From a checkpoint of a small transformer trained on Wikipedia.
Size: vocabulary 2154, 2.99M parameters.
Architecture: LayerNorm before each block, rotary positions, no biases in attention or MLP, tied embeddings, capped logits.
Training: a variant of Muon for these matrices, 6238 steps.
Each number is 128 + 24 x the weight over its row's rms, rounded and kept within 0 to 255. Layers, rows and columns count from 0. Numbers have three digits each. The size before them is the row's rms in percent of the matrix's.

# q: layer 10 attention query, 128x128, rms 0.116, rows 52-63,116-127, columns 0-127
# k: layer 10 attention key, 64x128, rms 0.117, rows 52-63, columns 0-127
# v: layer 10 attention value, 64x128, rms 0.101, rows 0-4, columns 0-127
# o: layer 10 attention output (transposed), 128x128, rms 0.278, rows 0-3,64-67, columns 0-127
q52 111:087140172148125118107127146092078111101112105122129116116116126097115128091173121134121113178133149147104123157112132120131112140122156103113113136147181139137180101121133127113161136144136134105109157152078137115125095159156163115110095135131132145114130130093076083095109126107165109151128159138159183162132113144107103098148148114166107109124123088108126176144140126085151121148150
q116 108:131144153189144126114145151105129110117108139161174109099131126150096103157154111157106125136131151129123103146113153119141113156155082125115116109141127149140141091143143133128137091091128147119095155177147138143156120140178120125152119146159081215107131123109106110083148129107107131135156146128149134101107124103122127134117130068127078125075101157099141116110111116134150089142136
k52 106:115152110095116153156122152147130149138130107161121136146163101111168078134086104118138129143130127158094140131161146110124108101150162108111153133105093169113148149171117167082103103134097138114106114133137173120109102152176110106131157127142116114123176134174108138114125182109123138150118116114118115140124116092110171158088111105121103179114099134142131122093129113110094102153081
q53 100:119170098145110112131133126162144078119053116140173114153119124158105132125121139088123116119133114111105100117128152190141125138117098108139127158138123145144099132160095149132118123149140117143117164111164135122100134117169109129166103075116100139146134117157120115135128149095135151145181075119192119121155149101130132150153102139129143100105104127137107127125143137115107135205113
q117 108:109153131110118130124100104160121085132143127130091120137123143103138077136116131126097146150179191160119149142118093099102121138126115161132089101122110102096122083145138161098188149133133123154157102160135123157158137130180112154117108129146127127133125123101138110115154122119141115111140140169180069119147186137101112128136106121127124136158125185138096119101107134131130099092151
k53 105:160127143129097125093102127125109144118120138115104129161124118110139184113169146101120136121138154191110096103132109132119153129106153101121146167185118100110134088083123115090123116138121118136102127152113095112147149116146113094115139172162114141120130138076129106107128177118130093152150144101110123129127081149121129107103103130125125124109155140166170164137181126098140138087184
q54 101:133105098124102146130190153131149164131124128208089146108094134136131136094106101146137138151111114162142150119126112101146122168116120127117130172135095125124122123138099160160138135089131098134149131119109138142152126094137157122106149100170177123147061136124099092108134142131092130162161089127130118126123105163133095175134137119126173153120124097121143108122167117102175123115125
q118 103:138149131111129101133133129187092161116121142181106166092122113108093137117109102110115105132111135088136139118146109119141108180141152142087171120117112159175150118120112174126146109162105138110112088115147143135118114121150117110131156123132131160160093101129184156124110112086153094121145127095153121064078153123137094128113172153130115157150147125167114115154129128129129124127157
k54 104:102165119163112160135131130119104114166105127153147122141127155126147161097123112095121127065140157131116101096123138165105114116135132123143139126093118152113132117153132119095144110183144130154150092113105093140138089154127105121196090164129189106150129150102158109127136152132140193115097132116120112110124098108120105104133118126157121121170155124108120078123118147176101109098148
q55 093:112137154128135125134147139117103105137169159119110112156141165131106124196128108116136104121126082137136141104133124122154143117124149140080155139159119103118135104137174132140169105208090134091101121164142142123154129137129091123079140105171109121070112121157149151155105144142132116144153117111134118145114128117150134132120102091083097094103107085100121165170126126130121095112138
q119 109:127122121084147124113143146121126132137156123136087143108137141127123127175103122114096086108071134129169168131151165097121132147107122185120140113156148102151121109132162123082116118140116165067112128150128112091152144153109125166157124147093115111131123127087144103156129153127118121148152116139131149150137128154143145118134103080113141114165081113081120171110098132172137114150069
k55 099:120132168096108124109092125121130179196135102135073151110133140116119149101114113130130174119180113115132169166122161121138121138098156152126104146122151130148140076087129088114131112111150126143106135139112163117136090128107192145108110125104111111131175126128151140102149163132153136118138129143146137112082121085125169099144157123103091125151167146110093121144142129120135112141093
q56 110:127148150114156132155146181117099126124134115093087157113136091115094096113107113140140126141161146125135151100144141123133101121132129102118153127115139119194102167111125146137118138150112113120097127126123107085125108141065194107147126120108110144113140116128164143120119099158151102096127116142096118123156113143127118093074115164133150132159097175178143170142162135083104140152158
q120 096:094115147087139130124173131118136083120142146109112134113137105139130101095072093152137137128119189145103143167093160131104124143135145140087104080079159110132125109134141135136133127085099158132139098172155081125140113155139143119147151164102098100128101119117160123135108135115194133170118163163125139142137165135144116110114116128126144143100161151104120092112100142111122092128114
k56 110:120111114132099117117132150105105166146164122180090106142109118128137143123129130141135086139081148144107156161120152141175129118152141107108090162132158067119174096087132071113122145134136129169102134142142188099116132107129128117162160156136105144135083147125121173162117126113102130116122118139146128147141099115157112157085149105120114149124112087127143127130097119188133111108133
q57 100:123121158089088156150122165150105126143127112143076139130106101161130146152120132100125169122105127134114158112109133161103161122163131115107117135108171197086090136092120124135111165123126092134165098101117159141091126106134155114120100116125131122164115155123157137143102120154152167088147122147128120141140112141108103088106092155164167096153138165140118141161139145102141148111082
q121 101:119124154134088169183123144127098142159120072104086174137145094129105146128162164079087122174120143113116150112153114088109106125128128129120140131153096165103119160103105147143102120110125150111162120116145170153122151115099129147139115167166133097140119134110157087107129144138118093139173127131112144159114115137114102119153070103156100127143118110095146167132103126147112107140124
k57 102:107157092140083106154166141105162136089154092127115120130142146103091169137111138112087170141092107072152141093179108114122138104131163161120134106128119133126141114074150117121145149110160167111124112163157131118114131181162119127114102132151174151136125146125100135136151074100150138116161112105139119155137121113136084107102135124141126114133147137121087157146143097166106123131111
q58 100:112126080158103148111145122130128154140115120142068120116128099092124117147121101130136079124174125131129160114109126111163101100107105137132120140152165141104127108101128146123123172155136092148130184117097119182120134144157142149106117110115180096097102141175093134139096123112138113093174148104155126137153132132168136131110111133163127075109124086152136133115085167108133135124094
q122 100:086129135102112155167142139094135107136168081093141101110123141100164147135117087101125120152141106082186130149134103140087089085153148139113119121171151160148111155082153109143111118105146135166089087099088157163131127100159159171138153097115104117153126142146126155115103130128134132128165153182128122138143137116137109108097116138148148108101121114105131112140135111110108123119147
k58 106:119123183105114100139161160121100099160141149111125119104163118156123172142103167164090120165070168100146081115129130174132103145128130139118092119092117138133168161119084155145100124113139132152166129157108113159122148103147130126160122111136155121120169156084123103104130118106107136162149123133090129145107103155122101157133137096131132132086121107113094127143137129109158167114098
q59 114:134109132152137130141179111101117078128131175141123128155148167151126106117062089112151143131122073088124083134148104120138108124178113113171111144113137158112113158088151130168132166115162152164125109124123130143133165123143140114130135098146144095161135152130122163111116117085141117137114128159112092116114104133117122116162124131099131160081129121124155146162092156095106082137116
q123 094:143118088172134146100144118169104123105116162145155126098116112176116150095091099170116134088148114127144140154139097151146163121176142133138103142168088130151060135101146130132142109135177109130137123151100131165153122130130077113136136116148136084131141127114129189146152106131104078127143132150130144119097091114128112132101107108158125139078110112107130132105114145122138115148087
k59 111:093130096110113149154114093154122142150165153186127118144110136130110145109167165124118125118150151100134136118137147109117136100118112185125087122139092137121104129115109135115161075152121130137132109128168060184140165127174134132118115105169095091148144110134083086105118103144139106148122116108112155103130145094147112155106115111157147114094169139138116096099121147105141114157117
q60 118:160124143165147138139147084104119099089193127116079148121125105139145150142134087160102137087142119095133142107144128084137131118134110136155171136141096140111144109145130124085099117123164133161149091126140166122112091144111104119103149130151090123141150165112149140137130167105110130152142119150167120173123102134087132093130123112121082130108169090103100114101139124108068111126114
q124 098:072137084157156106087113131135141104159128140150111103115117159117104133119136125125135123145130108108132093136125119118163121172105132139083134123108133136078121107122130103101136142159121131122129182133102136121106106098147173123119159098077128141177104139192154101160143145145107095168108171112149149121172141132113110134150123101101118140159117154182091150128145104098154151121132
k60 101:101102136106107100115125138174161141157132106118149127108097123135129099140144139145099156123167145157126100178137146129139140100110119136166102138162081140158112168099117111092163155135154149165162140084118119139127074087129099092189147081096136124088117123106119153143103164143101144116097118137146146167109156098090107118135122161139123098130129142136150152112164122126134118139133
q61 112:164166182130165133114107148122113128131127081129143166068131124145122110154104114140108099162126166153145136122139170133135152094111152132144087121124094123114108126100127125150135087123137082134172150166124152128161145123109138145184115113094126089114145118083165122128134129123077075128119110107151125157064133150132161151107092131107112141121142095125106136137119148129151116120107
q125 097:154141137142154130107118086130104107141119133075116142119115124134133134151178145150106132178159134150138183129146131155147132140157152113092136148210115189135118137064101122112134104148137125149108136092089137129100142140130134134105086133168117116136149099136133156116131133145159070140105132111099145140130078133129138155099126098129129132126127136133100152143156149147087128128074
k61 107:109112131150162121148129059115129058125168118136102130152157129153101091106135149211086119127148158104124166131186098103159141136138119151133120124106104138189137133165132149100143146117156184140101113132131100140099098152122134149095123138100097146139129126094125129164163107163154114120115144121101118107114127107108152145137130114148127142123107118126146114105142105146144110118119
q62 097:095115136107135111118132131112104139097044083156120123120135175133119129116158129127130101140121165121140118083127146164106160122113128146101188084132150144131163158159103139132126120133107140155094141156132108140077093139156119120113131095156113137153157150143133143126097134117147136135101175074100097121144122145132118102098141064139137125119121117149132104115148137147185103104104
q126 104:118105116149087114121165148122072086122103114123128126110129138136123135129097115130120119176054162163129136128146102146123162143104117114101140117101136164171108135131123105154138142147133092115125153113164093122094153128116130162099155114127133156135111114170161136161109101147167081101181151075131122137152081162142113136105144114149129155133126129142179137082141117104141122133130
k62 101:102179100139130117168163159143156153116158113150143178140073118150170127070119153104111170149118127138125127133109106076127097119111097108107127182120126130120121131129117152099115137120081157128139148110113151141108095076124098110120115160115119147174119137115181135107175131124105148111166129134106142124109144169132119123089109127124137167130134130127120121132085161145106158155136
q63 108:112160139128100109130135096130150134127118086142114179132169099126114134118074134136147150121105134112194147107120141138110154130151124174134123111131142101124126131136129135140117138094153159133123117182117188080164119135124124110144138192083118140149112114144116096111121125123126168116084096148133130050107136094137142117138086099130139163107131123101138131122143149157084158134135
q127 091:104116146109133114103164129107131108109162148120119106096134132120143134132179140134109122131103124131111135096111127137091116121094153118123123159137108096112132093112100140143109102131098112109108144160183114173151090111141107135168123115162149159149137138110113093129107110133101146120123152213128117167175140134175112150122122074134105136147094143103144118178131082115150114169169
k63 100:173108105118156133137132107154154081142152116096120111100126155139160121152109129180094106103165123157135150138122126121114152127094163062137124130127108162121108104107164106138138110132118094085141126092151173155128190110137107149136127104165153135137105185108098107093121146172166069106137149120132146124118151126142131115108117127107139141156125113103123133130135072146120119141139
v0 096:137123158095146114150115181135048164124130114099134092104147146134119144110136092099121088105117131172117082155146133129109143156199159130157118127146159128084143148088145111137126088140183097129144127085090130157153142097139135104135108153132108167131111158122099117139153120119138120126149167154104124135116137111117112114130084103123091121104149162126138125135108115125144112122156
o0 092:092164156116133101110135143145096151118130102145095137120129086164157101140153116138155123130121142117145104130127137139117136126139085136134106119088108085158125139094151167098117163112118147117157092120091196124112105098143141140131130124154171079121175124144129104159136128143112114125103090051152108113149116154171122110123127108131147112123141154140121162105112145148115138198146
o64 101:179134087182144131104124122121154105137092138135171163093137128092111142135116140120163096132138116105139147114124127134146105147098108119096133154142168163112144113145109154144150141132109090131064140129175069171123144123106115125108127098124143130109076118123124131123099135142130142139162128158134133114157126140119142147125186127121119159170113073092113109163089091118151158110114
v1 098:144156148120096164093134089132154100116145099124116152149155088064143108126115102160103146115118170135122109120096099137161160085186119105091096149120115186101117160120142138126145171119117150144131186158112143138134144141161104142105131156163128137130142116119104132141141100115143125109142143119123154100090089148115158153103122105124099120117149125126129149131078080122138122134165
o1 100:099075145101143161115080091136149130126172130168106202164122140157137128116109132096141105118115134120132099143133113143086097149124174147109136136122146115133098106117116149167158141154140139122112133106145118112167102161185120102120085148176103079129151108111160150114103108154121132109107138146131125107095074117111173133100137140124117127138137127105118173119133112155135135117142
o65 108:146149104087136119155142144070122167136128108123163051102116130140107120128160177116174125109148089150079120114109123133140120120095127156104127133152097117116186133129138152113112096101103113092124105155118158126100083107108146158112144145122158170141103148149132110142158168164135140152146138110138127171149114117130113131142161148108134146116066130124138145111115136105110161104131
v2 091:072105058113144145133089116098152160142145121113099107142124138151104111131117131131100142153095146132167135111150143133133081151121129100138120157111155133144196110116128135183139143123146117164132090118135090138129131104188164116116148109148172132099110128148099143103106104120084119165130132137172104106160112176112138103119095101109121129135109137120107146116145123097110141154161
o2 108:107163117137122143120110113139191124153150129123125107126128142136155131129112143099087111182072088114141132119117170124107108100121124152177133110100133151146120101089109102132137123103130123121152113092140054127098125120139169158131136135146157129138138126091121124151127101115086137171094118154124151109173111123099128187161114139123116142108172127140156124153126083167162103130134
o66 089:151125143186109088139174134162074136132094127095114098101113122100129144107119137185130145083144150151120128108127137089160136098140114102119128167141147162091131116139110124107113126164132131101139152134132141137112123152101109127129131089098106134140155142153135138121115151155158130061171116096115126148087148107105132107172149120120171106157118126148158095118137165125127117169081
v3 101:128109152134171112139074118154102160128131131124180135172177107133158149130117142110079137112171140079151154139113125114119128131144105101095070182084135121117100120121105097127083125110121159104136148129139164095185140104094142104116130129115103089092132099150116163112141134105142110134160105149179104137122111129118108113121158119132154147115130126122143153131128139137102121135085
o3 096:127135099125090118105190174122114110121114130140130067150113126136084152124104115131124141122115116157082109107145100178140116156101142152100112153105089113142136112136092098144096101124149177145137145116135094156141092107164136105138134122147122167085153121147130107107167134108113161135115134145158096121135146148166186118098081127152126138098151134154109135145159150141131154146094
o67 092:115116127141127161152129118147113146131155109096108125145190160124154103121144114082104136130136109093112115110098102126114158110142142162160145106163156112102110151131128138129132141145119083127111102106146134145115136166138167167122139158120146121163098129114099120137128123123141081097143174109105173120133114129143092163188186107153102080141125151089119124129108075121135141076117
v4 100:150113155129128151129110148086147130107147170116123111098154086146144114183122129098166177168077112116129113136184114146133149146110125132118066116136104141153118119168116132090112115171083131163140176140115097094156121133149124126136142107122124096093150107134089102098135111159142146113114095159115158096140104164107097127176128147142129133123125090120125144136145119133142112157115